config = dict(
    norm_place='pre',
    tie_embeddings=False,
    init_std_up=0.0456,
    beta2=0.99,
    lr_head=0.0115,
    warmup_steps=200,
    doc_mask=True,
)
Each number is 500 + 50 x the weight over its row's rms, rounded and kept within 0 to 999. Layers, rows and columns count from 0. Numbers have three digits each. The size before them is the row's rms in percent of the matrix's.

# layer 4 MLP up, 768x192, rms 0.138, rows 548-620, columns 0-191
097:438522464475501464488472532456516530560467535428547411512493544526545541500542518476523500438409445532510589469494467493484520498569478492454521505508526540485396531564555421482447512454494556444477520523530531530485534429534480562540449577542492444558466442455451465542448539405534457486466469501533428575521535487502459538439604463426472544546686504531583522458531528490533554476406512541498477452481525491529561567515440469534454456551433473524523488485483440514473468540488318545479458543529593570569436557521524558471446459549491566440507508458479437459693452566583415482
099:466460521524534548505387590543521503445454501594428558501626513526466586596475494530449565489463531404493534550512446528467471388486472560535533371498533488495408589492551531474485468551475604520496457520490531488500502476561453483475437529568445415452534407535470441450460561462478489507545475455555521542587485543506435433536480543507511452528479555444544429487465498546525498574491467530552441546529573516477554539529551538530586478543551528432568539469473582562601537493519531396550519506435496537420477456436550467467547529524521491524481384427495564402512475408406541451
106:486539507533475493427348544391520538627532559516553635508443504470481503557474503488555512431502513578500555523363457501499439422615554532474522479548500410458435588489506443524457519444512500507536523523508604534508466491440515457516517483463574508519468517521586409468409446479495521473473537564476509447545455461520570457587575535518582533490454519559474504551491460514479398516462477469481471485497532516459505569431484484543477541512506489491474555542479504468517469463403578575527467507536559442591501486474537460537495410480524348559568449568404452594502528449492552558
102:515411446477457461499534480500448492430510469448451537498556563459488494550545384554589467542446417537526471349520407437512492464536551538439419479449528506403539519469496647554564535463534564407472557415517460485532411581520450497459495536450467565567468491569492436536520512476426524483466517506453434573495543542580474493483482496510477403532503512424522465401522509513512558562524509584482474561530472526552460464517524483503494545547409423463513492500462473467462525527561581419624460484466556587446419485468412404519488513495408561476527465444427510470543532476523456541
110:404472475525446484525556497443494486512601447556566427495511484462607482423471514484450462478514515529517581505374578501515445541557577480558479412584509546459534454459492515492554439467541533523481511523581508472481514519544541449437530439486405530472452398545552500458483483460575559467537452490462492577592432559504495404514565527554558508534523463425440492552456452505532482498553545585492485441548481545617491472626431547477483467531503564498494482533334557503480514465468493503502584571487475459467604421555524445507575456500402449445543476448481573498578555506453436489
107:481488641455496524504535479519453428417493470443517493478526478565485484474534474537494470405396547514562473433451425467536546557486582603492550445531521458534603483382434410468456447450493540476515423548435558448518481530470484481494501495542584456551484529390532412515544631518426443547499499496536514413535507438534513520503510459510569468565486477586490490463559429428498521510540529476519489540496475471510477574474504534499492628522530586491513457493482507518570474582516509522619448480597566549511505431492487594497498403385517582501487519431531448424502422537493446569
098:592441553437480488459499504520481531451589548465523466507494489422452461513487470610501388550553524470450444547480531551566474503523489516501434555570510422563518502555534516564572458517532486453618609472522476512463425573582462509489483356594571503564440480465454445598467537482558515585563492465527431431574483515556478567435501506570463515460582524467563473551548535519507484445461478427514581469526502430447527521592537570486444503435513515474541508489426476509560509518509428533627324524465456495574480460490494490483555488518472501570441548543550439473547500464521501478
100:523511568505542532464553480466434551580512396550540492538472503437413511467513531610542402424502481467497426440488529504502523548442476518533394428552504488458563416516392533563483432535531530502430490498523590489549584414506522560507411554562575436478511540424515473511462455520528529508403550541572474520486538511564555497490519476474523435529551473507442519490412552415569430497491397568493450582484537478507523453508356466514524531466559515425520559413471520519528540483449397456516560536543519532518526525483459497410539620467507478525495521463420472342476465476468475516
107:571537515431487453535437472560487515546537524605510437474478541456532570533566493547496504528534533483513480476493511503637419476465381467491466494499525447630539583459452503450473486490562478509570487458509419536447574508432667431478475401591477493485494477435588423490523511533461436439507479542526431547488534572590511479499594566527437506524486514476469530557442573495563507439470507434518501529458538480439423507492509546528519501500453472509427463531527460599583469481570578505597599518485484472504548489504471520533607545397458625536476498526447472542466479465494477401
101:509521509516585535498513508574504430484559410499522503556543502503425466480495412528511458513504475431402432550526394476549495587552464572515500488453526477586593484470514540483489492457466516468536499576481472450566447492546482459449466484475578519505585480458451462475507603532470489503501414512495503503490493445485515513566569401462625504521475516660582557519383514441575553471494526484423529471541421552492357549469498465505457502467488401453513630533488464543588502511445448496466491559440549535551441533510532532514435510490564603436453583484547473495528435505519455616
100:477487507392506485507465528506503480531556460490505523474493514487464467382488553550515484563488478493445533459454517521457407519621505576420582491462419478485529488553499531560527444505484491463543506486485606448505522515471495350520514449410507541453472520488593493515547477504498469466381593466641443459463554512516528492572460512528558458572534486551527585454466416481424529487421565552476468428613517532514479544536505534456559488475500464558471568573433458520412399584460583447475499487521503522522502546513480531470481406443382544558406591494486456563544464571591483490
106:454526522514611583452518519521474448525433543466391450543491487511423397547484524436549616436476465601433548601593421473497486466447443481492561487436491491450512498466546528520473638452485537539477602501538521472472463499499522555470549547520618454600498412443523545421547555484485499491479489373572463420458459514487526443572556526547499506418572550458569421588526511496481476480593558569423531475499464521445512608574595493472462540481545520493515481493488486462502520536461488499579452507423558485489538562519520435474430439488581444490489495508477442482464466507446487535
098:512492590460468528497469481489549511489493533526526487435454466534444580519515580550475497543493460486591510555444519406500589436569483490573509523465451454522490456530530535564407557525443493648458488499474512544516557464469448538527590554463530419599472431505419431468520473504484412470488451461508567454397484501451584416501558509420580520423476547511517521416544459484489530518452589391501625523544571539415502518603449499537440495525496522486420491468476595588490545486502459471531492504405463510448485399463492524437518464488514471517443456395561613478509521459495423471
102:474493552471446513505468522507412499411480461505478486509459478482512661532517440531463554514471496374518571396492531557502450502469534468480494448480534503410487468459512340497452511516541549550557525444551415548521491465493543402425504526518505428540468447559452444557546431449441464411467490526518440586429569534505461454440492546409516474526539579468611503483518519501506499452522471496578533440445451541579482553460489471562456587571461518501564503472512466378418454503541477510566527493464487401447516531540463527413388549394480543540418560494510495446462463501570495454
100:498463520432628474475487449500560487467417521565537482492551422476529530494374452435442501574507497541620510480586420556524455510459581452468462499512524540475457459508496464502517504576506490513478553571484445496548500503470485563461386549546501551462589374514504469505451540569424518463483482547485402505492508458495572510406511436491477472468533501560469532464487507474514528474376448491542425487453516483530492620498404499476518468461511557487550450586510408518517558415513490471457659428433482476578483561477509513469455487497531492393532570621467478541471460519594422496
099:551407526568498436501500526550454507594629439472536547512546543424434407511524403545535491446519502514516469514469430373556520473485483569442436504449404509523458439603531490595468497507547484537507471532522467429539452504535506448468612551491510535539500458429455577454498499462480482485518480562519451449425489535507555497545565490489471517420450477496434487496539575444546476496491558561551556524550512424540456420516465580533418545470488442348426554542474516467513521534443486564458484599491452471529477525541472539596494476511468494438403398528426554424481426518435532582
101:517477500547576475532510552537501539580493538649487453522518503476501491564496438425604476496438513553534484482463452499544502438517534507462576518513491539554446485489554524435558489535477554454591550474539467541502479460544598578454489502432467532551411497493387528565464521571411482454425510418513477466471373464474535494476461627562461475525480528567531536574507562472490418569563528404557425359507432471496557424623525534487499501551533551532510406575566508409467494499567536504521427526472494530427426476449457403505527554522463507421512486544502500523488550505473441550
097:464441532468442474461510524410469509460502460503595561516460485447507518463425471422454575400488479544565447535478510542491550390401566529537592477472549515537552543498538499560510505443483441489470544403520456411533525491476496586494536508577496421539502503533459540557499556452514540433592461415405605518508504472536457433513554422636496505483574470458585498487634555466529504531565443568451500583423534480539474528528460513543506582458426515536438507525491506533473464545445600469473558482531521502495434570515514495525458423445494476505521490428470423406524400475403501431
112:538491508504572495413541561402545425441509400570556472491484537538448495393487483557508502474439530492532457492439574489429483515533428499471452513437501499582455554626538472479491438526545502448525531511508479492534568566525517467455594456446413564545487479443534455439400592487476366467456472533556482475472552459546511459412554422505459490552503463550524471577569431574595499520485484529586411583492511491517475410485434479534559500491363564479510564502464564525444446501474478587425567459536519498502454526464576444538489483502498489481579521569468447576549504430479445431
096:473542523448541397531436488468456501535526551576516590512614505408551513494515473445516477473563520578525573552449449518427531511527504559551531544473530522591447578457498459474431511461469446442521488534467521465491399506566486533465441370602497496538432524370372554517501603536438504581491564473476467437474480597519522451522513553557511544556497482460494471545518521561413399534494488478539462505451489494547423510491437525512364573470519521513563540602547532507471461445442514507499441630595558456468551558414528438561441461532491491502513498519491437504461507480521522482
106:442475548459417487495547532455605557505500474643516446574529448611422448507532515596491469388543493556506599548581497419580475451592586490452492505575510480531507522491537483456528504484477549482538512587465457565466524507549507542653492533473461517505547448528534480445598518566503393509510470491469516520499468496504431479488475478501495591483464393443529545500447539413428508512445553512545530474477492458385468495451442410421545522451522481555466546529436592505462567484538520498608568486474504507489557454486497505454498481436483427482491474481436523522541510412535497639
102:490456569475564521526475548516508486515557503581390513515489485487479475487493584440502512546466570529418551525549537540481517492486454476535503492492511417505558455357481480403523471435551506506513544573549543577432563483432536521521519280453547572517535454502552528549495524497574519569503457536485551551589494481519517542581549528514482453487518555520544520584526540494526545437508569501421430557513428527568523510446602457467485585510551476473503484578475442380498600461504513479448472478401475600458495446519403547417535478491533489410473446551557535489453446450451553440
100:489517437488472589565435531627445544507582476458451463537417478581514477439491526457515487543473539495447561498491495587469471529415468439451507484517484476523474486607582509556466512511478515549562528536508464435591508460576567548468535491490551493443531481517570444524501492573560460453477423533613482454530441465403513525615552554641433581454441493459538508540462472479467626397518509483498513495501451567523511385557465453537511444483450508504438496456442488494497560529479467520558574460461456546479481533502441482569558481466429560504457460473461632492383464441516595494
102:521480459535488542507582535413453496488430610440408393446552555506453482473441477460532463554471348471580433520482535521464460477522522405523441486534498448471497437417493583514555403452419581502536443507469519536480513488493444467536567510510536532544539459430518568582504547537532515495547515512531469431398553450552517460404485472403604587533417538612477453528466524506392456546443422549474502505524482448546471446490515494544544515515608585489406578478465485468504482553520516490495491515491500557447392498514565451464506526529575470444536540524516471447417540466514567450
108:533451441557445541527476487526545511454543536490489532448525588546542531525453439448507500400533513587429492430420555440482534511461489454439529500491425487486504456583507391549464418546402570568517515519514620517481467502467499515578497638563580498538506462483576564521605536455584513533471469496481498532471458442436515503462479581463483454544519476474572402490501433544508534444523530542526454413475566385523498547557427532453484637521549546450469534444443473623469526461563498508525477502593525434546472477429485430538486459461516601469434541467554468474487536439549428484
095:505552449534527485594423488591617571479427533514480451546502394482569489438585559540475418579438537564473478450460539465600484472613484485429436508544502511500442518560489499519429609504540510547466561512542461449479561431482509538564509475471527551482508530521555498613521487504455447459408491593504577475526520491443482603385400508508490542499474479485504533498479400624441527432579411450459513490433482488474609540483474422479505464531462484482436538562495553533447501497506530485487492521559505411509522518506514570466503512577536443537577577571550408446478484478526471456
097:564368566495452535526503561462445478494455530502524432412539494538500439458493523504449515456528632589477506475596492454431451509482448473582469509512548529541524525485474535496518466469514559533556572537549549595511497541492517550471609453533478403450561551558375464449513426561484493500538473542496506444486439491534458599487532506437471453595557458434500461522615403517512519532501536378542490522484559539423550500545519503600469457467497467510494505504586587595485505521499511442554475454645464472419469444529473534506449406495532513446461541502512494470526646504442494476
101:466557418532478512597455515552573524411512549408472564473564506488535515567554458475428494442385481503524404569555575535464537504581482502437434468402427507475505539523434595517484497365426499454460564544462515462466466454497524490409466530533501470490490526459537591474535444551410465516475586465499543466549536493452449483590489429439503486543410451517427469532497417490494531520469546484531530438503422487542404492549456527451464437528653552514458460507507446469542581548547453518444541531519498478522513492579454414525409557569502504424446528559529454481570501492487486400
110:473562482524463556539572493542595530504465572535424459540524563537435575484513525580546511455569466547543458437492505472532497471588491494563451474502389565552522546602487482526506418492488413533499425450528492499537561503415542460541591543555407507488494410527464534452621483403492472513501480413492490543441586590561424500548602527460517526435447551450534494506508622605479501406438559494529588415476501452515541504493437564501494460464517483454508556550430527535444504479534489483566584502514544552520459434490531505576582481534428540530467390503439562512532537544511534446
102:425582467531417541534459536491500467515503545436533511510445528575546456505536590449506458422523484575485447506442550447474543510530493519554458498564493573525499485564516469530509343514529507408472476483428606459562484451471568468462501503609443438464533451575506501469467560524438481480526528494531513500475533513474510536504406485477587516512479520507596455565545468493481475565534506439513480484550497470562433424624574502416514441461447506494429636575481520495558464478460408619463499554571431420442505377512559471526568454438452579466494445555409525527562539496435463509
105:485537431432480457444533474542444506462509518544515565435472529528449486568478477563561547443426350586578457537478453491539569618492511519379431588579483557514478465477467506376523417521591561470491533482413467545529513454419558457537442476516583513516558469526503598538417587466501533594469519576479532513522560524488522510446528433509512585462556500547461471496475406445377522510513365483563489516515524438481465539533609453507523502556466524495570512505529501477472482530576498537450569562497487416472517609520584432444467544489519525486514469460465503452489516529484493466
099:479585497388585446408479558588473502449446476471519526372459523550467564529538516458446520518518488535435506547450509559491443557545533493456459536490597506469583483445492488537521477427576465479537445479465458553528491541473515504494392432468486487534544479441566531463469553505468396618450481552526472568460440477485527498544554355569511562483466514530512579522470542488494475526456577467491552543478614548494540452526509451451462432508504448548502558516533662584392502519417444545446586470527489585488551484485473494520506427512472519502495566513522607615422503491512473469
105:472497422484497496570497445568579434566522437543549443528471414487386462549405439513402547599447471573588395496537466530439500593531516417510483520544373513492522501515448494483522503447561406544588539568580499501505470507461490372532487495517453497580509447554539459511429457489428491500566566482569542478441567483488504533579495509568413539522556467562454511472549499487506488521598441458477536559532477523536521586493514464513500463489536491476514593548565556457430514537527429435502566508502400401476511441429481528592456504560409478484541523526524500560514517569448553516
095:473472485435520480510377542488468558458443496563428525465550520594506500572484505473466492540498502526429526567539415534522506527511510491406480503437463451505505420571450493448563429538476495466522453511567476428379492396400593487458449476414482448543472514505470416566441494488504572529540467521534535376536526466452510526507435503364443574602465421494508498536462403469435463384494545506523548510527396568517487591473477576453425521460576508492467432531540527548460521541563468459484534539533535514458535580545497417489564532493528468469489547491567621545533446460533482561
098:552567562500485516522518563503461471523538522480433516536405509414490486570522456540548514479521493520410581528613488493550472433536486550532561490500478475533522526527495503570443478542518452516550446567571541553362547400493533460480453488536589492462457475457439518487402486438448446521530480420565597493505347508558525488540487590418610554491483580499398446502552532448491508488474508486497518545524439524509519417478484418505537510434447427527464392537546539596514566409491473558456446588385487502465551450406457575490501433538516476463464428414471532526480480474506515470
098:463480455539478507492524465532464473466537547565489452387523496489466463480478518609523552502539511435454576599491520542498531438518559482613471581535612491392531502583479560544508475528503572496543485391495526488558481498500421545449527528487612456458473539466524540408493512496407621452507529443460485575538641432465386476501493497528561382484432509420443434532472511502427440498451469490416466465423481548586559599542470513568546516474522541532496540529532423494536550452514561424476565546544418544465532486513535520524501508471533605524490545481507518482522588520433449460
103:547477574474550466384518511563468418479539506571477473557464533428477481542570520586515538562443490494445497425458563473506417567552464477449539543516540601452466557547469521457554532645414504480467411553485538445441532458618588496492474474464403520463524431474564452502436534533428485418441537397512487563481448571607492468485526506526489533538462535470454530501439530465531547511562612499544518595525457458466484501451540562515492447463518443503531471474539445445576531432414446510529474509590446517473491555479508595438555506528514449485504613484524586479419542451497440461
108:550475484576446524528594445582503476487444517493427461469553478564502391472504504485424540480462572548530473515383475460625577501488478421549513457485474368484472467609543600539493458488526457465439464553523510461511483547490480529470533492533495503462425451542443512536577500459556501477467535451440464502525447502465467613482496488569563400543393479472484562496506541518482487418423498497554498567532544407525523506474413472469570546559434427447542461538554587529452487530396517554490414518460486465582537473587470513530439478539465445577528453445526468609456540516535376515
098:504468575497512548506436522420471509379546500486455528481583561517386446518508442448495483507512582482528500496500490469456475476555461404491487538500549493461452514437443556510439538493435475495633422458500522529499538498458480459562554403531448553460454545624461507613516549517448494505512515515478525550521543507543590523481416546534555432484405554471497399492540430529436472560394500512591460518577381470516509536482493533512512474469556420443461597488537618488555466550491521504389421498566495444376603429478531488504500485571482546570530500473512468510480532470464416520
113:435500512491523520458532515501489478593422383472376457465547556539470544501510502500515498431506528520413470511536467513547504440510592592512467480549547445546504467530477441487528507429456574514479515603594548534419462512474498585466467528495427524516504515456434438371388610533523385497427495542573381458474515505541527490488518476494556533493444544480619508510538502554498498414492505468500617486547399531512512522510525550587473500532480501563479499548478434534520544372580464517608473502491436413441497531493490537519507455458509530466411470594593553433480542457483534461
093:495467442526549519544584415523451460419508507591378481469573486574618592455421446474557541454455513477513533483474529627481542437527491446449593456537476511514564509503426472504449544579528491502534498494464473475524479429449449505544425480437570484499442523438525458533460552447494564509463480527490390505444426447498496461522430483504615404583544512444564531469537481432457400604473501493493484570435435483482557534535549537557508497472460411524448544424475529480542457515546463559486586570506445544520395523527519549578570520567541519527474597529514537408551491452520527516
103:388516545484578591495514454493510465469467371445542479495499410572474489567422477528602535567486472499458433484508488529560427433465478516466514471497520548566472515484535610455458438479513594506474497505546491510541517482573535511629576558458441438506463488383480524528604579462471516526593532584466448559428424451497470488510497511499375459545469459553531450484474426402496459536456597518515484467500481478517460515471531493499513486499504457552432542586376555456504548523557500529499455502595481535523610494485504463533400520554365533469516458492469498494517436503446574436
097:430531471490401415436508491516514515532466477432473564491505422440643531534593559439579514503462452495485487394565534613443436416537439492484549468517432537472485499472466524586517497519475590453413575582485468504444494542513503509454482527478499471549439520482532496472483573415599474414539382443445501529460513466476445441475498591552569430386505505424506498451536433412507518472471429538536462519539462459508511500479452486611486375475553506554449484461469532486479488536522417551458485551504543490514452412490505494443569470566496551488467436508564585445522474573514412489
097:477533569531400521534467473555516453463508515531510513426448524556498584455478492448452496486564480463477466432569591528564542433578503576395528473591525480469555478526459435536538536517539426524447490531545473584412565462556532564492498471522453585578463418572539463449510518540445467472467463453510541535541440470576438419495535501493463566541524439502446504566477350541453580409571482602413561478510420467550482502534546399492482445404472577483523460460575435512486504511476493559402522461465489625490495443472559512457458568476491590500505536434508533470521532487430556542
111:528500471524519532460480577552429516482624422493471484533469449402423561502479465525392508530537473482474567469598519480513548526484456474407468523563517550510436536433526477436474472541433526463520502474526473464521528471547545583483484514535503628492462465518458456553433486612486476575496382451470420540386543491587497585518485515481495506396504555526559461485467528470522468418456536574499456575435408506417464552444474531519553403396398471480535548442550503609475572549461517519598551523495519470466561532549481571501490520432465566453604549477487498592464506503517519494
103:531435587416513497493479471463566514597461566490570490473535464473557533398497501508454541549528467378507618538499532410486442454555456597489439575424492503495448473410564451423636520504521485456537495413489468488444511514490469524552500554498438527553551537481411465450474465452508511490382536507539486555519487435529564521458516523477383497429410500480487464473424479469507496520492505485432501497557514442387457553593498562544469460503574535531374480530524560517515428500448454471455473402552463555523479479628489498520493557526476484538578515464534566580510544576432526448
094:515437451426433554416543501432612542442460408427467472414469584588491476489475477539496553468532507538619551559527397550472505485529528491523554474371473476548465581537443532466478538616533459444557493576499457464466545493525512528508518527439504466417464556485423534401508485456521446455477517460419513570497561574494528491410485410486567493454483562575564498517569502504584504556604564498448506542509477461477547513516555537511564404457490537456493472449595506434452476462539499506537469489403513441501524403446552458558525519537522491503445459642540471506560544473485529456
098:540544533557564506560401516516547528507505558549565443541467491505459569592556522545482492531567436503483505585564626480416569441562511534538440466489526486586452508464488464547580503494487504507590436534511486483470488482464560489476567582508506464550541519470517505533427451573544536534484470408547499498483492572604528496531516503557586590508514566511514426503529535562566505430477510504509601436492568512443491496472482566491463476452439536459344417458470468447441458481512463447573458573452501551569501538491487353481470583540529451545468438434376515583582444532442489531
099:483421560580501525413443466509555491547530577611459509553555487544524412524472521434542479441564473481574483497448538458483548573478544492524521546445540513471658541526392568457503450511505422509451476523494502507581474554555532440545441531472517465488489516551546482496506550509604456429541523513532496483571522522528583461517442491592445480558590464443533431432589499484555470421550527558505580469430550458509507544380516486611521561450488532529495429538525520464504618502558547529447466562630557518494473426556435434499487504453539488531466526557627472535452498551477484511
102:558552571479533467499494507541468474544432535532447469502469452567475490538565460505573426508426439577481540484436574417452478540482569520573476429443550436478555578519475556477576510509543461571530551531503581533484568459416525564505454495426553577620468490545501457541453538523542519504409561495477618471482417529459505512513539577609520558493433540345462498499571458498536556372465491554402530510499536479521478484536531486459440484512480456571521471480587456503440498435466526513462503520533419448482487557536495500597456454474558584515597526596457497409467472479542429537
100:408575543583554461470461475470454496486516466460558467592505521395537560480579515585484518547556465539424551490489524603505549536604512494576602499510527404596482513526507434599502489520510561519430456461401483486553538471490399399408486503501474438383431471533452570508481508500392508481510422491558458559508574532427497457524561471529435492508526445548536474405483503481483500477494405606507519540505503509483460497503550454448502474548540568544459516509506563537488402402548532490552491618492483489548498440493565534491468463565426424454483519457462504444433596483481446521
100:484538561441658506489441513506582516494535477570382482455429486562522537497571503469602499490519566481524538581488496503559483491546462542561491529566527404478572569501453502582484452513456559509509500543523487468555526478484532488505538460612524495473497541502617606511489468565446444549559510534545572468510507423434459431554529519518510494439469474472582591462591448390467423511421540537529512478442467470570566599501441495465521518475442489427431497532491442519492485470566394448422526550440499478533459478396411504455448513458467505408418561486506455521525532504542405572
099:441574481461507541448506615520538523424506482514550452498457478564446521584542569495545489492524516572435488485502464481607502446496463466497559447506474512568459531439468605482507485391445486515473405555534539467536535508473457458544434458612495541414522628482503490530575474420484477573498555465468565492543478507468454512460465553438510525460555596518545527539466397442524466603473504545453688477467544439511528426605520539496513516579488467513471414508460488459556479537511557493496463460540447489522488463478552487505550390517597576630511530443480536423464441442503509475
104:445595560474492481465484541443465465424541507456491517458526484485541387484445443484527554504426523597542470438507481492448509418574516557526433513413505449508477530402534495543492562437476482450477517494628485467545485522571593470409568527509390453459522545538427583551544531405447533487573497574513495474570497518470497391532500465486530460574409511635485581498552439526557475438521386486488451519524478413404553470578594457524537547490510493510489479577541422426472491508458520588504512544504502516465601515490472458469411511455434559496591520510494527556472557514506534444
102:605568517514466429483494596485462450534458365547520533523495581458482539529526506515583502564359467447558507458557493524504429483518476457448581475470564478432574471490493504484607440497530553512461492576602590514543526370525497394527536506503491477592509458416529441576458510505447492419559529383491496462462528539470413476488577507435524444516486479491580461532507463504581566431508442522544423494574473537489484450484454507468463467420545574444505426482539569389447528479501516542553523518535527457628532487553555535493508411560500521480587460468567515474494472505494519512
097:459514461500593538539449449484594479578490483546491624429517540453435490416508466541567538445460443475593481567434471617493506537472540479505518497563523499503496430552535487507464526440458552505514464466478513454501544531468515374490498548575442543521438513525560504520560485500438485444515570525537501537486534517452370530499558438507494483494558389626506577409441461478487477509503590477596527485563399478544489541473436458458560583524473569476542444544507599570509445524548465531474452362553424511461527538516469598444472497488400432517495610464496475486526486450553465528
098:529433522469543474495487507499491479446424640535547536568463529427461469519438487552456537584413442492446455437522519541477511484524491533490432562430586406587474491481500509410473466480469456616608521549463516559543410437593518451499529545533451489560506503479522543512512481508610530490522494450450476499421432570574543446438567549495430503362576413400554463404464417514527488476447466513492515530534554555556523471485553560498498465477383553512563541570471549475423560532460511520555437521468452448523526519531561487512554455494520441542424465485465555526437524545432471425
098:462457618500425443537350590496504566526538464485482426555530452570498499575448472439503502472446512469496564528540487529520525475492542421421563455442465507434539545488525530468506489458532506453574464439424475543568430574551499551599539407496482461498518462579477531519417494530516550517598501555561544432521436473475530451594494549458550516495492481518543471487522526513513446403347581388407450626530479503459532473514468537540440491474543401539462421422544654440481569479560506515542501496536540478538502521463508476474507502464513448485443590518509466481491567512515459492
098:435513478487397546470469526510517431475543551502455546521542593492561490510502467483577440480525448499545421469588510519569429454554472594540441496466432492432505468473561434498559579423516541507504508468521501472527450566479505508480482481475559542435501437520450541597566555548540397532458482448526487513499450581531569560435466406533458465452510444425622460451535562395543512533528560512473540414408505555547439383449491448516591525421425436501423503503560495479525494548426427512525535572501538498419506571400497499479554516529543512451477550417554497569441525603512543562
103:490438521445468503599506529482479457492476567453603569535452434525492469518507544515474489456529562473537413482468523443594448534494529491487521573539561598526523453498495517456479497582460585508556552421476521403460486518516567500454544491515485467433496389503569519564501522542549542559476502415543625519454505497593458515518545575460552475570523627532483531459494446594485508467524502410601514544536533517543479530491490594526485450499380518493499451454474584463593556405545463477469461585519446474432463520442601578528489566542518452518515461526515386486525456477497545353
104:527517454492419530529483492518480528535563511495572512479453544517473519496476484429366538608398553473539501524430489297571534566402545490486528535488509492509465511488506471483539558481452408485499535564459439487566517499470489519397514473462464585548502594536520473526499453407628531571481492497557470515420430562508523434444388419469425577465529521480513494444480532433470567464570486553555452486438609510436454475502583515495463502535498391444417477593519435588502489451498514469489574423535488548409512562480547551523510505442502514494423489490471511516520501493545551493
097:445558427510505454483484527537573525494435490563558494478502598499523597518459542566510488491460523481538556523516612432473483555455506507388504509521543405508485523410557439451513496541536544522558537501530465484420429514528457495562455476506540491528488547512516484523422563598545538427534554494553599539497529522488521506397567505396604525513483489492579438506480516491543507590563455576536397416566508454419539610461488511575483516492497471426475451498480419566524442502428449403488566457505472492482591497451529441430468498501509580455382484427514550477493346531477530558
101:449411538451451500511406609511365509458441471448445511499506543429403563500446453495502506528541489483596485505498491500518380561464446470488465552545486524514553516564576497526574453481558533540476582445502500468516551531492534549559432558495522565427454575507510488538452509533480502455490525484611533548530512542460555533494411391471509550523469542423513499501548484467426410506478557496439476417447551589508545570474384474584476575601429542495553504518502485516422378574562471428487475476494461545535488424556494517463528469391478517438547480546414519389523472520535544506
101:516430451477485486435478492499455509528385600466450568417486590501455476491517402572512560590446470528505484444506455397555491499537472509432462492395491534518434425539523557549418416559432506485486380418574494490534528506557526432500465519469458515454475440467443522530520534455446429519419594474477533446510562496462498483482533390496565380523561397412521532497552526441609451484568433535412448502501420496484505425476405458495536551488418467467487431518473439502510508482609444556520509598449491487451502504576494483531484458513526473558540529511575520516460562548473505515
093:471491570505505546468429454587581418529498543498491496487512535476458585485526482512512433453451460449572501475616478515488529498472500497419523353486465466415416436482458562457556523496518476471468579481518504527446447440496492517404492553456504526551416568465435553539459480525480609490611516442577459425531472502493624507427506500482408460537542530508499451454534515503444463495544422556527450406416584468529510443445588462447504509466523514534587401601489480469489458398460441621477548480463484452543541535520553444427503506532509507457614477551485527535446506435494578477
106:523409521473456525535462561499494461476532570600410517441554474506468479417602469427469586543445428429426542555441453537457488376445509529495465576515574513517513471481584455507512460433473435435560436550493506430472520404480467525478455517466574456620477475437464496531437513549473534573479438520496557442525486489485386452526628479537420561487462489520496538510485448527429584457397455498529499523600452568462486509407493559490530539463528561540429461498494422482532513466475460451494525418546549456502585497520579503414508429522424472438512512498492473563510505543521501622
098:475398432566550463551488518589537486479515523452518465437401479530509576482450482551558509514306526460508571530473465571569463529523519498555476431478414529441437488511596489504456462562428578420446482550420455606460587452455489402523484533490511542547459563433472489500529459522426507482596528520502467559446534535540510425573487505527548445478547518479555472471534484434395460560431571527493521412606487639549441480461486529472469484454451505522443484622540506478440454503527477491529517468559473530514481529548521564461555499537414495606481532465501512524466501429540481516
102:432522532500552474471583423527465573575489491527472589455476523484519516588566485573484446545518456525459486513570517503509590446389556480545519519510432553529514482468489479561472593432522561466460421479521555549504536483508516514557454514537509479436540492509512477490435501464546504477454494484620432498457493487430481519545499498394505447408501547465499530650469493513460493473550475566515655458411498543506465483485556594407510442447433462476533622531493474531602485439515437530484444570467449516592581537466406532494557520540567566500419461531417557449571531497491601551
108:501549478467596416444440465431522583508539433464472467476493566471523415484503474461516599487443432516514543487521470496434455549530550512538489536469526540506362427493553552572478495528390450525467502526526434530436484563436425510526552473411513527496513557422363575531457507471453447361502534554436520451517452486538603611530478530587475449452492497562528506422608484526470470482558547509400588502474506423538515458480459514401457440506593390502528482522509499472449540541532517582488440458515513487447545559465502495477534495518511467518456502462488445610455506469549563585
096:534460549510499518459552472591572501505506538419538429600585519489494489426472546547386551555514504397479450481460573541514551499457529479464432415525458497533556470573556469518505412540562505565488400481514531540578541580426506553500464498481449498492453568498599553505557515483563457609552581479434458530544519505574491517503362425549547481509461495536540495527487506494655523487520425525498573461448478543512507499464537500490529401488481507593446496561552569505478476538525596470497467469493587567454369554439452451466556527534475492516532561528560475407472426518505567450
101:517467509583484438578490437432435570491602499574381504424595471430595447510488467517497481526428447434472551483475438509510494519493563600426493562467517441493453520442501526578482534508483547520422508482567516530500444453530485407458535478508459472576578457505419493499472531455587484528470528412547502426524535536438393490492487544472492493543557567478480489511567432506452476455467421564448507494457524491585483594434580442537361547588505434440508461511520547447481454531443509494475498518459485390435404477446474477470495592444397435473558495562459468531533586478491466487
093:565463600494390566535444464430459434525409461564521555385503503575554511464498496487448592529562564488480566433422432477517566517561528594496498477472533428472494450476551548528525496425487476438435569439611472484502552418461486556435557488426521522509469543464527501521565523524537559480414455512490524407410532494478480574550516506522530585434483459403461490473552551430487551470528551451482494492507480551437519424478517530497502443449426541426536471503490444461632441518575466468455466544413501466528513492526505460543488455413448392573553552492559529558487516611534533550
101:460527475531555576481532404462544586459584523507491520525592395500455501481509590476625490421431508569463517484465555440473618512448489462584533503491510499484481619540490511525444638487528419524498344520553577521539506433439458557533526507567446514457490465530483380524430558456477493582463449478476525515517538419435484580512468469466489580504399536479526404596496471451470499511520487583510504463489566538534486476538475527516438514485480479413482497533471498502489547536506478426507442545539469489550495477508452488515521493546475454470501558577550536407474452628447530616